From a checkpoint of a small transformer trained on Wikipedia: tied embeddings.
Each number is 128 + 32 x the weight over its row's rms, rounded and kept within 0 to 255. Layers, rows and columns count from 0. Numbers have three digits each. The size before them is the row's rms in percent of the matrix's.

# up: layer 2 MLP up, 768x192, rms 0.161, rows 84-152, columns 0-95
# down: layer 2 MLP down (transposed), 768x192, rms 0.149, rows 84-152, columns 0-95
up84 091:094113142105116171124126138160122096199114162183069091110167108173119151214045108142123129171083109140146158162109116139113161117154099166124082150074164162172153091130149142168073132121122169138017122161188105166098146151152123180090115132183130142158165105109125080178181183117079111151
down84 086:154143154172138077121130122077149110145123144084109124146073124133115105100131124156181120052170100148122147150115109099151143133102121126111175110129096082078107138167206082115073135105134099131087123086145124064123116118102093140142193146033167115114099134147128209125092164146153171189
up85 090:112172175108145143132158167139098129145128109150134148167151123136103133112116118123111155108057058000134128100160172110145113105142112127171131129078165100123112154073143149122148084078116106122104146070145133147133117108122083088193179129118097168121099119145121150045118082084156118138
down85 096:135121155162150141131104119202058132198134057125138125147162083124109077137157111119076092153132125132116060121146103117189134091165119154146075168122141106096113201110183093066166141134161122129158165143090123116093136114099137113135121142085186121135078094128123165129096102161163172104
up86 106:170153141166169123080077118103137107076118219122157147107161112079150165133180210162102090137186077155148138140124130118117131085089155167137127121077097140134121124092157077127141163147153142164145124122152212154109162163187103167186126114098101148118117149119104199126169126154165138070
down86 107:123189177111096146092164148116181147142096095105047106132148146139122198086127104081139136128117140099160134119184136095156142179090129156112148083120144132095152076177115162141189189156115152110136063107085092150145130109174125127121132114117124123097131121102096187098116200065077160194
up87 102:145123127119127151131109102131097097078188145143067104093132141111135147142151166194108135110145122081099122141106072131147122121136110070192139157163123096127167130103117162164145132120080131172115123148144114143176134156157127168170155143136137170079153205135071161159061089149143128130
down87 105:155136131112094131060135158149208143149096112090119156111164134191167089127107099071095128125134102144155111182171086083095159130106086116130097114166125151148109117153126143031144158163129118100091121117117112157152180183122117108080166154136147065102084160134135139159143091138124176157
up88 085:119119165131170137135135165109111134069151093120160110142116102143102119091104115157192115093141166077126138094164137156160088162147152116139136122133121161092091167151129204100153091093179076069173149177109117172169152150150159083159121139162160109130152131097071110118153090112142164118
down88 100:097136120128067120137141087143136143177162099150130145099159123128169155099133174095119171163103128172146092174164109068113164102089136118111084103109109140094165141200072119147164124152187151141055135104117104152091106174100077071124112138139118141114084090121126152136147151149188121150
up89 087:090125121143076076114065175200125120090116145118135132131130116150161093106110128171108094178120124099166126101121093156096148088090130112122095176159131071099047133140044138132143110133153091130122114128166133149125206116129096172155117177107079152170153143152121096122154130113132147113
down89 105:135170151141077129116124130134068129134069146094123169119120134128115149099095063095063167108104112117092074124123107143144150112135232044113143121078164141140092201124079143184181165107143127136110146114178147157143106103152124175071142111124133131137134087132131152144141129145185173123
up90 086:094087115135154126096123221086107125123161111131192136075105104130151173139117073111083132139123131133143152089177130074115132138121152180172096156139137138056091154116079177135138133168098076156165116074141144100099148171149134114101075126090107175153124140068127140121124093099183117113
down90 103:107143132058167173115135114088132173129166088182160109116160107094142145124099137104169139219113115139113117108151102119092136171128104119112096119052176101138150107093131088143130132184198136154108139072086087149079207128136137153129150109169123140133095111137131126103130128165100123166
up91 098:099104095107129126131097154133147161181223083160141117121098107114141103105049088100140088172108153161144116098121155147129145138104080104097143079093101163102096124153140061100098118154086135157085119166160102100158133086146145119125074091164088145147117120072143165152147110080123144134
down91 101:096142118116136104105136117072142098115073161146166110132114165170160174080123087189106125160132126178090129156120124079031158132172154132148136116127112127156085143138081143133106137106151176125138180098147136072081131068153151128088183112159126154117160100135135055126131130108125069137
up92 096:132094164126112166145157125120169178124079135116151059082148115120113102143184135173091114080153169160125113106155104107131095114131113183157146103089126122105107108068081151144132182050140137122121142161183129150091117105078134136156188161161105161132163153142052206113123106150139133121
down92 092:127116147146129115102113113105150154080171145127158163112143143167105165114137120110203160129178212111138128118148160125174116129120152178068119124212094069091166091162130107135105045103071207119112114112136118003175151108194099098109157123157129132150126167144186099131076155130118149133
up93 090:077170180172113145114163147131092130080165105158142173114150074151078165103130127156193121130137175093200156156152139115112115101167148130147079132120153132101140116188147135152124103130160135131125130132148111210150101150050082096102124154161113145152124157054133124134168057087101124139
down93 090:181116127104126101099130093133131178130150118101106159127104115123130147161096154146125118182083085092089085159125172123131142142151149111164064127142165090166126129118056166102156082124139134154071097138137100095161115131159156174138215162075156104164095113143180189100121191155137131135
up94 095:067098128129101186131074157128136166190146162127149130132161185191174101123086124113123145160132164189120109122126148122109178097151103095124134092166131106106063118071141096107124164127131143142087167099106150166111097168133189085198129109149119155096088108098068093144139041129152118151
down94 098:081141146112123125161149200138153126122095172090157193173107153129093173084149110151142183130179155133132141202142115134113099093119180152173175125104136137150188115145067143096084197133139174095116100078093111162096103133095081052107127091133119112084045129099152183124110138086151128185
up95 103:093118151151116122154141129113119139107066130093161173173119107155155174156104129150109141147105138109099153086136161117147130130089124121123140091162145190133153183143092164129132136190066090132126088089175175124114145193063149087114111105112048065132069164097161132159145140142140127128
down95 085:103150118131176079177188108152087175124117116126070160088114125128115156059198110122107140118098117122062122145080146151126089165137132078057149095118164086206098167088094101080102130109151118101121112142099060082152153085111090082129079197109164142187168113156123134123151138095113104134
up96 089:152168198133099150096114144107110124095091189130115119104091212093102068107136141141137177156098141116127169099133186103131105151137145148189091143134130136105143145159110111070063145132153131078136116114143153156157107168131159146170134126069135202147070125147140114142121119124196163156
down96 100:151092109140096090124164147127157092105155100141156150172130144115141120157102157172128119107108158154074027144124123127082165093160148153066148069146124135182100081094164108082104164109098159192091172127109061121139145106194112154134119144120168143106152068075079091106095105099159094111
up97 085:147135125173173185138128110182103122128145091129146089177164160193111189121115064175145079148168102134173077128105137116110115122113110155103158111163106151186080130151158151173094093097122061065129088088115096164113113152144147101184126185165112121073145117091131212101151093165045151166
down97 090:101115128072051134162098120132131138155077173118067149039121099152128091109119129117120112096132148215105084137170140131104161147102164158095191147125086077154163137102040138114175118099084143136137174161114154122152214150114154160111093130053095105155100133165094135111089147107130128154
up98 100:153144061108145119201144178127112102145114131160143119106174145178144106057126126126160130102089144144171107154111182131144176135085165187070084137123086165130125130088142137089133173139097077170103167069089155132127127147151122171136189155184115158127157177133129111182076146141148123112
down98 096:156121122122077114188114091092133153088136067116174203094089126087106110074116101186109135104061170153151127111122141127114143104137198103131096145176149174176097097163118193102090135063167142059128105122141129112097051082108100113066141126134144117167125061147124122139165156109140125125
up99 112:070221093115134113134102127139092150136121082161120131102118202093146116093127141172131067088098087133088124173135141080129109152093188072093086232100115107110103126125101128172135170129184153111198145192192195125144128169147118173125113158120088199116075107102081160148189169123117149148
down99 098:110163090095144120123161136150114181152164109106132101150140146219172096116125070137137094096133114151130075162082111137193093126098136115177102121161177087171153105124147164127101142152116159144098121114142147164160103156114154171159095133118174092152085095127108105129130142136096136145
up100 099:166131105109154169122137100098127132070163125124142119133144109096079172168066094114196129158149140109118116098136180144125093083115106118137104143143095108167139158124136098104163110122103122114145118122159148125124058161080115122109121133090121135107126123156166146139111115129124153174
down100 110:141153069154117144117184150071124111106150117149142062173083116170161105102152111127141087149100171083134188132126110141103132125159155073187181126120131125123123141121142121083099092147097110083125138121141105069082178191183166101144121087141102154154116169094143065122144114120091127151
up101 096:071141088090154073128089135145140085167074174151102079111183167085111127166113179122144144170102112145203158152132100136137133165107106117119157184067100156163139111131161169116137100133132096133104169118115167129147172163147143171160099137129156109162137172116158154127152176150153072142
down101 090:134089128141104141098118114150111129146201091089097133117116144143169130130106022177145103102154095094084118098069167068074147166144097150139129122146139088118150090209154158158103142107119124138105129177119141088122088117107085123107142117064107184126091122194116103160115090153175179101
up102 083:167166088122151147122167076131167140141129143099180154134120200098086102140148073186077123154123133142064169095102147145142098152132121164117136192119099154136104151095135166152132163114116096098133138153143143121103156116137173089138187070122162116119155125158095170163159114169136118176
down102 096:112099149095101082174116123218155107118096144109125113159196167181105114098131167081174159133167136197119088158151109079180150130100134131152099096091100126090132044144159092100152187103103143111128151144114110071173138169137125165129123083122081122109199135097094094171117133149089118124
up103 099:113085113106151140119123124158120093134094133116113110117138075145143120138122129158147125078126083196123062061162137165129187079123170171078084132180139156176164113147110140131107087157103062140165165189156125132096133113109158085177199092155147078091131158127127145103166124140069140164
down103 111:104114163158178102153146084140126123141116177123107162123120085099127147184080114165181111134135119138076044168113166131160141155083127098149087116175142152155073112095110154128070115120176169182158112083110140122093088106088118121123150163130100133101104103174125104139131169079112153152
up104 106:155042121159086147138121155070092162112096104088154156114144126074058103139106082137144155097174156116165109158150108096188041155124186076168194127087123065118127125141128110101125174090124105106147071074163178115139135130053106183130120162098098144147102075127111136135132108095144120129
down104 108:125182129117137121089173073121135147100117116195164100179093151139155129182174137116152142103098112100160121145155121155134147111115148089127148082167117219101164157110130145075141185173092106175123114155116071167137046134175112133096153101142140141130102132167107147114128045172099145119
up105 099:089094145147095117139150145163116105154134046184223117104127139101103132126104198112137095084189137113108111104163152094154142118102115113115171152130182144191071143077137147182158163085119128165160149114163136154174179110109120122113123133116062155162048087120119131186111132104080127138
down105 091:134092116101143060107108181125109128100125177072096112125146137201078184024133104159133147168109135159110085179128100143137114140154118093142145142143115142146136102139125112119126147154132173099117103125088122112124042108133089079184127120126127160143184149177090155108191127173096155091
up106 093:073130077190108128123078098106164098182145157117170132179171134151170127166107128083146078126063137095150098090111123173117102152143147146150175104162134114138175140157080110110140105125093099147124136093143091143098168123088137123094174145110145136219131086140104157024119172086165116118
down106 097:129148104200155160078133137114174127142123088102183144171169147156137095093162121103189093120070147134157120106115095139088111154116154071169186153130142099110149103178122100140050095128128137110127149127115144150158053199085113084074153100128117111118119118140063130045161181076165100108
up107 105:215097120142107141175154115116118156148121129085079114086118109121143082109192091168171143139154100129134150085123130105110150110149126060165093126096150072145093151181159158134144161136103164111106122103152122129137068132113109065159103132141127173077155205148208111165151118118134104074
down107 109:113183129100132132060092142115126166126172148141142120146120132126159089132123095098138149079087082057138064117122102168119171126056157110102107119118098136130118111108076140164183112127114119185190127095112136131101127151139170119073112079158079137149088130153112129082129146107136146107
up108 102:150143090207161126126127109084091091140144129167113120144154104153130121127128118197137084160097089117146139113127121139151174160102101133116095123125141162083067154101125105161127094152164125107078146102111122078125168106157151171105112168125123147122127091125135066160028126083154114166
down108 104:156116135147123132107177115151148141092078132149157145114110130172160169163132131181113084088155116138119135119156097081167107134112183146075097115105198116122131126086153108136032114135138117106153163184140170076133176116151073132088125106093116066130049140139167134188199119127136112081
up109 096:095193159167142079123164144231191145195136143065116145127093097115118197137155159124125133178152134125137096103112101151100077100150080181083107160044152093130119153051164163108126158108127104128141106162154152154117143135153061145152147143082121152166111153138148139122119161102140080118
down109 101:127049137113120096129068193205179150095119097136131092110141159124101148142110093110153083184140179119142144143133095162097068080124150129235145158133147158129130112040144132136140093122109116142131090189109150108124129121108148157123096122167117129093160182065028134128126139072121130126
up110 095:139056163132117122149146137137113133149132074095134182087066089151141141125120129070140145124140172142164092111152123080106045099177148130077124100130114128102171100173131145106148157146149160110088090093084170135193105190146191173189194139139132152137154107133090127144129147181171155097
down110 094:134115110110227131094175146139184081145128201164101177091120104128114212075061076145176098134155132145096138103127181137149163138159122141131180208149107194123129177062070073155106101167115140149155130136106121076137094109158123105121118153078137065150172119173111098180148129095130127129
up111 091:056156156163125096166121116091060066108119053140144151168113115127127124118164196115097173130090164108115144143136108111172083100134165140084119134176141179108202166141095144179142142177139066112112178097105125115171103101131129110057093107120130147174126164190101092121103099160096124132
down111 091:077179197143175090143133141205126175125116142086123124115129160145186120098097087081079159146153125131177129144124129099155134183155130132139108165156154116127105113150109166064142136094139120130176131125103132140069141113100096184128162095064154109084135130128166148098175076170076139182
up112 098:135145142081142157111122060000111151107155080116174132130127101151108080080112141112174119157080139133146104093177178094102115127059116110175135138108182134073110128151124189125122071157146145140086057098159100119129082107168104114111112135168129134202110153075111109113147152165144150129
down112 100:128168174099146108149105121119125055102111157125091119168119139145119133128101146185091168195081049159097112134131131093172106102110121175124147124102150168117169153154182134142118075112099104105143107139065121149077128046153111120084087133174138086132107141132105138131114180116149129158
up113 103:056150077138111124177135161086136142084147098161106152109118129122113110156172118126117158120155109227201117117154088097124140095132125127120157106129119102128158109094178161184035160150121115136148193139152140167148112101115134125092116145079085123137125138140076116157165145163179109125
down113 097:147049152078115143107115110069094096181036127095081078176131122113114118134122156145159089171124096103105071160128149133124136144132063137253140127113115192132128064105110126132152089161144098154162114104155114127133169128118100128110092104138168132096121114178097147101100124148078123128
up114 110:183135131114126153091218148107159143105157131126070113132137120124164233132138147149164150129150135190110144112205162142159146100108123114095184156133184148147118149146157127123054137172139090109079128157142111141117179131118171086103115134065081176174124118126147118178187106173090104089
down114 097:106096113138118144121166128085179153118168140149163095174123156189085176128134095161136123118077116132144160210154117134180063149128206091129138103161112118128176095134135154128128127153153095153175154133100126115126152127140140115165129119169141126061095114156153136116144160129137105141
up115 097:188179121145156133136149112041136130078138120155152167106128141153087142174167079150145096100095135149122161145108102131154166126164111169103115119088141186125149172125197091156105086101152175162148152198116125134123118118098159141140129156184157143206113160168125150143148143133103177145
down115 094:189170197113137129147136141127156143186152110124090134161131110137126104159075150135161164121132163119129111137141092129154127183132072128131106112148112141176070151150134139161089222200146189164116063135134089067165106177146093176157091134170107158128075122148165074134096193133164148152
up116 096:080187208136098078127075106127116095101117112149168176145119045121130128125089184150132143085102192123127110125203125114089133154120131146122130108166118157093119095180163098124121197138168107108129134162127114097115074089157101059145095099064131169152165095150112097143127091187138145186
down116 099:113087164126141075147122123126097073114059117152140109124140115106130124138102096186053136114117121102195177147098119200147181150177137188114166147138098137141102159158136136112174121111122066144118097174153137116122151107120086104170155074118118154130136162168135098157148093129071131103
up117 111:199093145120161119140139121109075174093203151125164125172083060131102140071150201170075162135105107113121148172132107158073087143146133118135171115161169122112094118153069149175150090181054156128157129140118132153184102128113186133146174146156136097133133158162092124115089152101115129173
down117 095:100160094108126163100168137097176128193141151134082148115157101122168081118119179152076088122183106116111114130115138099131182155123133133028083112081153122201145152116130047064146165134147152137159129081099098108135154124151105152046114114126158137092108072100151119141146124149116136104
up118 092:083170156124113078162157179091129086158152081118085116101107123109200099110127142104108107139098125181055124135167158144150127086135127100122145130165181131131097117175118166148094119207054097178088207116138150106099140106100134103131138117112119177133171090155109139169141077090116121103
down118 092:119130132068146153110128129100142144119112153091105106135137152150094099095049122235133118085169128107154177090170146051108100082102175131104107173138081140115114130128086098115163142148147094092099149131125129158152105109122170136140124097164134151122049123028132151106076126138166140147
up119 096:139128100180127135179196144104154121126196159117200070112113166101134124085103084132189120113095128126115181101070148074072095154154086088135094157094113105149128140163106188096082105102125112071151161124172096116118110096156147063070108115165156114160181055133100139067138116122088098154
down119 099:158071079095101157116145173093134105118151140103100144108107131170124117111166079158194100154130167097118164148131132186124085129073172103128121163143127101144146087174128143114058126140152073127139135110094169097080134166167179096150145098186130117162102121180176136124117178110192126090
up120 087:118125133148139069211116096135107139128147094123142109076120067117135127035178151123130161091131112146127107163110108134124152149143141078131100143090134109110144172117171170152051197168090122125165133116136116148101074140218101097123119123168166154077115131117150101129114127102101130181
down120 090:111142199087090196120128128100078125114170158145102104120227151170160136167085137141064111171078115105100138097109117113127074113180103144106164117098151107175194135126071107152083112183175180086128144141079113076117150131095048167163076132094149158105104152107169109100116120115145147182
up121 086:159083119117124167102078073085146124106162121137077184116208101108117071127187155101162133170124107125084122110079068120150118118124110110110104080118106155114104125114153129149097087103087092151116170138150131065142194099125104189150169167140133161152121160166136111148152187153081079138
down121 096:078075093131117102103109186125190118147129149146137116118101086152166097084141131133139096116111098166151186159124095150068143121187177224120169150119164198137163070190151122131129091100121101110132172100108184148159137116104150122153097109133155138103134086106127102138122153178158107140
up122 103:144150155116114154077125173128145112119130187131155121145116138071211119109172126108026159118153110159132131086128113107114130102153099120146160167079199114106137127113136185167139149089119102189120082112110156108086174135135144117134134178142123114126144121187152156127181129163192100122
down122 087:149115077120171140141156160129086186124167100150143128092147148154048071054098158079227110125118117111116094141126136124131088146116119074126039126221071135117139141149142120097154096163160134076114119146135150179142098104149119094151155109155120181161169131096149061101153142101062109138
up123 097:110103121138114136091133131156107090135080082116177138159156142134149081088119193085136136106126065169095112123132130183065127097134106177159087151075134150138089071121179102118114096082091161139102126169146083157140160089164140112176169127153123177148139080182125151142125166127121164154
down123 099:141143102123106078148147123128123142148139183133110177216143105083122104146106138146146114123089115105137117139086141137156143126153194116119111140154123085108120118139123164040201122187154126105126101175160132085115093138070112148104118113151075155139120159068191158075208143120139122153
up124 100:092139085089144140075198123123091115167145079156088188094136111078181129099122117083113158141160057087130070113081151091135147106132102145161104172111142133165075132122159145184147118028084131114118138088136181153140156136113100083136142108069131157114109114123130148071076111155177139122
down124 104:150081115155145061095123146171143118145131110108166125135109102161083167165168117125125144117160080161119173098106096188136133185166084099110170132153161101103152154190116192094117129134094121125121136122156146124218209153140086087157140131106167168146074089052130113078150110130178101088
up125 107:099120077104087130135120115151194065142145079127099183134088153144143150169046133109105043094073153125152100136162138141188175142112102128119106126140145145097120118117146179125110124154114115153155155141145060114195111101068141121126085130115153123146082122125134136065084134143084127158
down125 115:156127138126143092132103156134131079111081089161136175148126122150097122165121153111084135102087098087105133156133100148117116165153101117166141142113111129114106140154139154109159153155111135181166141200108093116185087142113068109137095165132160097154114117093133109106061096146075134198
up126 101:123083114141142126174082181164126130105202102142155180077157117163160142151124064169159087126151114117135096104134153144230158119152119129120151076101093181125103083134100093176148103157135146111137129170116098121098107112150157101184135195126153178136127162095183130098135135122039184079
down126 102:094174119115112093079113081120138155115106073097099093079112117187124141146183061095152112089139137108117160172127142131165105165139143138126140117101119097126037155109150112088110111096128146137141205188102087137181143158146132111149149118122148093146152134178157078147134118099097098173
up127 088:159066108130119171108102139068110113111121080070094146168196155117141059106186123134177164096179176142139171122151115102074102109141154141135052125120152112138079104088128126148122166106116126092122126128166197158109108099194091113166139147081135130163130125175154127073126129103115124141
down127 094:156121139181092101090181116152168140120152151146086101130099124158143143047110111118076121108078187163049114119136162118099106120165174163101144124154107126090078091144081093135136110103124084084099076122125104086153169093145158137116185143071136132146152166155121090123149142163212119121
up128 101:172140136186136156130132155166128119163061161141119213137103120158207131108129189125114162135133147119168126142086125148146119134189130168100112078125183058080106134141117092131109181119048206127136113150133135127159115139152091085172134106143136213059118077165146178147126090073099133191
down128 098:133172163067099115158132146087155131104134085117053111069154143187137175052146121126100087133163089160226110161173088111123113167078118211130107124177135125128154153132167108170137157092097139089209130150120113132129157117180190138130142142165171131088129069128113159122120109110117147111
up129 098:154162113133127074113144090098124132116178139103115137112159096080177119144138165130108152161113156156115073095167114157123131162156141096113123142149149136105086166144142108166134137185146084100074105063119130123049095129162094135166112117147190135117048143129145125131061060132124148096
down129 095:166167101164051174090199149139125132167060143174124126137146159178121147140107086148165125158157093148148161197119161133055173129126102227140142125161121173142152124154122174078145129161087143140112154172077139132171142153067156173111148193185097086112119103132085102137171113111068166177
up130 116:129125067132169113081119121122162161175148112117119101145168153131130130174173107100130082121131088110085105119118121166120088142167048079116136128160186122128055148106106092121114110115098162074133133162114159090114125195111133092186156158153065089110119149172092140114125143175113141053
down130 113:093104182138138110089099161133136169133088155162118075103149087109104124141099171159093165111107113163133182111176138135162162135141146094134102115197125117124115237158116044107142138151134172111159116130122118105087177110128076096127134109127100114137096142091125131181169156107155116156
up131 094:082049132158093117155147126157140137133137116167189141191079085083146169072094198121140160115109114161139158095181108152131082154185143072081168113099144128162137094134107175127119152108097129130161119098104106158102100143176133144141155120065143156122120130100142141117129135132176172138
down131 098:136117128148107147096148107099181129111135146043084154161177113161161161139114054123123128092158130133146132059146130096134128128128155149163173047163139130071132140098093102156085066140139102090132090115075139099188158128170167129132101182182161138141164125138157133144170157127077108153
up132 093:157164088093175082184156184143160113155161158166131189097162150129190158112123107161099159131151055110086104123130111062084155134134161133123149069113119091157184158102123162164134147090157120110122141120147138107043104161159152089104104211123122131149084141126152106157163158112139128134
down132 102:123097166197114086087101112181146165066119130129117124100147089182123150154167190161166057162147123126158154149134172083118118094131075140163066170151097130106118135153058101137160090121078117177135155097163163137134083132049143112139120135169157122130112089161162096095131156157086150117
up133 103:187164133148117109087155095170179155066118164148102104059095182083125166153134157145127147163117177098153042150144108121156152089142058083109154157161181118156113097177128078149119119096142128113081119129132119142108201146137156135126153141127106199133149139174131180140118154095107130147
down133 092:116073132192083182145152143086150119198160100124131122190150086154193099098147168111148084110138096140124171077159110170101132180147160145145146109100066164101193149105108134123156144135163136135075132116078123107145150127112137182134091086110163132149113086036133108112173119146145155136
up134 098:150145154141103101173143171147196113140143152137138163106133115133126145123121135137144114103093120099133103123174169126183144083155099090124131102143162209152129122095128128118092147142146097107094161117135117134166066125143124096080130159111115177098106149137094162156122030200134172172
down134 094:163092164129149074114140099112095147160133064102128097115110140170087095136134071141162162153140124103159077166118125156132085145096173103143036116127116084157183118129130139069114122112085079180171132175101097140089095141115122111174111117134137061155056149075163054123144183103093215156
up135 093:141053083133201150153142124112182134126124181104135157152090162161136122149171103161111147154142065116118110110117162093151170133159101151110121096129156123179114198136109126107144122147136171113089063123142134151163070148139087122098139171130111102077144126132110157137034154187151105052
down135 095:080122123155127127150114085138148164147206101121137087121052134119123136111113109178176154118155117202119167098132165157162119102146147099141157108142095120111140104094147099111134084100132111162136148171084111067134075111059114133105145112180120131140191123099148195107202156075174120138
up136 102:146192080153057120188122125076206147080141151153176163099103201066142128119154163134105107148113101137104113177107179165218040160144118142149151119092115152108141159154156113133101154145091173124083110158126095085155104113142137155097079088124089116107139127078161166136123115146083144145
down136 099:172062206153141117087110126129095144124138187137141103137161137147124098148179115175081156137141130114158150129153116095154181149065144102124121154150128095125122073081111112152124094153105184172163141121148133157172135111193114119213140084097124106108101102105089135157176151148148098092
up137 103:133151135153118131115094121121122165069208132152086132121115141099083141063174129099139118126200200124136142105147183136144112076096081129097170148088123119064147162154157120153123161135087137090091128050127144129181142141133176140068095144135133144122170191143111165122179068115138087220
down137 089:088173136092072122076139114148084093140118117108130126107143138170085135156129149108207124139109113154107123150105090156104124195096164146128090133198146119147120085076119076136133088152198140154086116182146127135059066115084087142215167120086163130164142091146138113139112171103155094070
up138 107:134169125123102121186139136151171156109161111172120145075118141133079181139113153156129101114081163150092101145128153113195140129192109061150117083157134145070164178156122144164113164186082130126157146185193124134168161077134133124101107121192148118110141143151130134140118108160124154123
down138 093:115077148100132097062115185085157121112083152112147109166132156114158146104097110095126081203200099169123101176144130127112134164188134244138140136136078108185152065086085131080077099127161211131092100071128130173113102160143106114107115110135159093179144142142098097152188185121118151130
up139 099:122180117137115092080146151083124123157092129167185097127144159078084169104174158089165080122076127111092131184165053170107068151113153177142103134150118115153180149128128091167172159076117123095112096111094184121116086055088133167107111190174162137140175161125098159163174112155085184128
down139 098:144121100090188156091119097127103200139131080146124118093126117138106140157094129106175134116131182173151129134174177120110065132136122095166166153111123117127087062109103170097147138144074132135102189117193109172127158162127129107174096111127150147114116134119168126166104130099095131076
up140 097:148141161125141153092205171099109143153093117169094154129121152108184183142091104142071115149149135139156149096190128145144174094106153079119097118130096066149114101152156104157106166125197144078116129171111124146152131100189212120167075115095155145170129121127150132112138123066124110076
down140 098:124101127169144123161134170182165120104177229121151075158116083153178055191134193102179139154108128148148145197097149122090131138094055122103163132107158165083083045066126187114135129169130143138104129083141085090136131088079104150133181184145141137109106105182088155143109132129095074183
up141 090:127138136178132122135117105186087135132134101107164115154155094134145141116148105128147164113176148175187161130145132159139123154167077158157146128087120070094131094123166170096139107134142106129113197204180144136158164124122145104113178165130104116099119058129187101161132143144122159129
down141 093:112081096136090103096125167105194137134093131159117095125187119143139159158115117148176162157105127186073120099156140127133214101110152135203109068155108132111146190159114175123122113156105115168115164123121086107170163173173109128146142062087217151173120161130129131118088146117087118131
up142 121:212165089166133102170135108148154151086140152109114203113124097093153181151156185180128157174149130109136183162127149122147148164115039056136142129196113139113147172134140164164133174202141129101087157107208167101157090135138152143122128128144132152179099140137180161156154130093142136143
down142 113:146110165046157159125173065138171099149131143151142148109139093133105162089138085140126134134170081138188141127162153166100073164124103146060131117162158087121142092069132134187099131074111145122164161111085103099067141128185187167107162162145127124182071164119137092135140161145136147156
up143 095:128163103140196132093114166102145117116148185146141114156176160131142154142144160153148077217161129173168119154140140135120173113160103103089078152058166116091124093196141148146032112141148100102118175199110109097098154116082109119145150083104105239129168119143189176123163110079109095135
down143 086:144130132173125107103166129114147119118149095143121091145118153116052112080197094079129129066128083159143098040170110155153076115100118162199112100170144166102178149129072110091176143135180104131105073087114127080163158157139210151101087158143179092126077121132107129157114144099130194110
up144 096:063155113096135147169104154163155166127095152140129115128138174136135094058125105142156091065131104137134089137154146111116165170109075157167082160083144179203110123064125148146094130131130098114142127133112202156150121055112090138119121176119208119109096084101144140124097142167080108163
down144 094:177172121159144088079194176125147155131088143146158071122130101129124117053126096110120066166164140191179109117133209056093092123086142083184155124145099113145119123139138131078118075222119153172112114104151145153174093132172155115141154100098160108149164080127142180139169112141178144114
up145 095:100099185138114131138197135102130111127188153135138144136155159093133122175111189097121150138174158078154174115133164102202114055135111138086166131155162136190139112135125151096166144119159124137138156162096114158210126162101130107165069130130116117132150112145119108082149114132105122098
down145 099:094076121207159132100132170089159106194141144142187146139129084140158154049128081144063133109073163109120143133169160099132178137123130102175164141167152048094173160151150125176065188166151175141105109170141106108154111133146112151113168130120101133133176147105186095147125189080135167147
up146 094:141137163141143170125114097178095143129146132116145129095156086127073108115128168061126164073146141119101107073107111174167099071099131168139125143070122171162125088118083153095099127095069179170116100126147186132166137119092106150128117189119168162128135144131170106128204116175107212135
down146 094:112131106122096054091196181077152147157059113118189126137096089109088161141090070131169128115139092137117134154127081118123090166126168076146172093115084137087106109138150155145098098145068110101112118195099110105140048169132138144093133097156150105136093120107119106136102101105083063145
up147 103:137146095122104134155080124158167135115144156177095154144154112166153145193134137093156081104157138107121134146176115151140122160069187157148037108116145131132164121124094110120113141118139083144129118178133191096140152114095158166074079124111124118175202098132149138151135127066109112096
down147 091:106105072114107135159181122135137158200108158098145103132157151122159073122127124183161217107102156140131110099101131110114171143109090126074144109139092152086078090141103118131147122224139155120143105107140132160049113111172132104109163167121101088100095102120142146142090157169163124122
up148 100:164157103170133131100144150160148143116074147110092125127161103140127142100093098123162121102140125161145103097213109127150092032127114123159078156136121138130204147158154120149117129129145160082095106114087159111170111060147092140146133146146080130176144144128177164154127151097137139109
down148 089:064121136118178148160057144102152082122159229157149120140156163087149089095124139121157156133095149082095169132079153132133147177158101126130126115107155095139096183117084099184116186070147133110207175167164076161140115159113182165118149102089139130044122105118125147105118103081129123120
up149 099:144158172187115124131120141219083113088161110149162157120153129110200163143100142126146093147122109133148082157141141111150052068148124106058153065161097106095114142103114117134108178132087132157079101182136159139123146089165109134132132122144098147120174117102152206110138175113120147079
down149 087:120157141103118118127127114045164105111173120108131174162049133065112139117111115162149143116151162087094155109111167145057171187110138149161153101102109109143123126141137137124153098113118160128133109078151108127182129123152095153074164154124200149188140152133132048130096080153158090179
up150 093:165133173096111167104178179140107117083122171169141091068201143126127160114109128094092096093129067152119141154170149138112116133121100133128130183129196157142110147113107067142109119116121104061117118163164108140163161103115136137100098155117142114170183088115117139122167194134103135136
down150 084:118092116153181143104128094135104126121093150096110192173091142159135112128133137121156108140160161153139168161138181109141166101173136154080110092140056068155145108179149168158144108172114116142078133156137139084134125191092135101154162105114090143142093178084133103117110067176158103149
up151 097:068076151182105121142182172132136125188130099027084105123169129136106106152110115084151123108116143134144126123189106091159078129148098172125128148093199153169120086118101161150166125076114176091101082113161137101149061093084120094202161108122104121151147130073170123142086107132156173131
down151 095:161171095111158161177106217090130095101140162146110142170122124125150142146106158152096085165116127121139136133116133165118093133141130155129116067133140110119158110149087163166137166162032155158083056175165136153143092049194109113116162095188167163153163116211138123133147156114122106102
up152 086:186072076134098083087089161090160167169099132139144151090043185132122062071088117116133138156083144127121167075107106175130175090025085109131139129152136116126154101141142077059189151175143170129146123137120154124135149122134133102139166113134100121152148106210092132133105108146096108130
down152 098:123098114099168102118101101114129166093158120125000074158135110130060135135137132079134131128111125114069105077101080117165115189093163083107098119185152131078104152094156158171109134087164123150121160158125174108074172134148093161114093149089073130089152107130138158116199097121098173154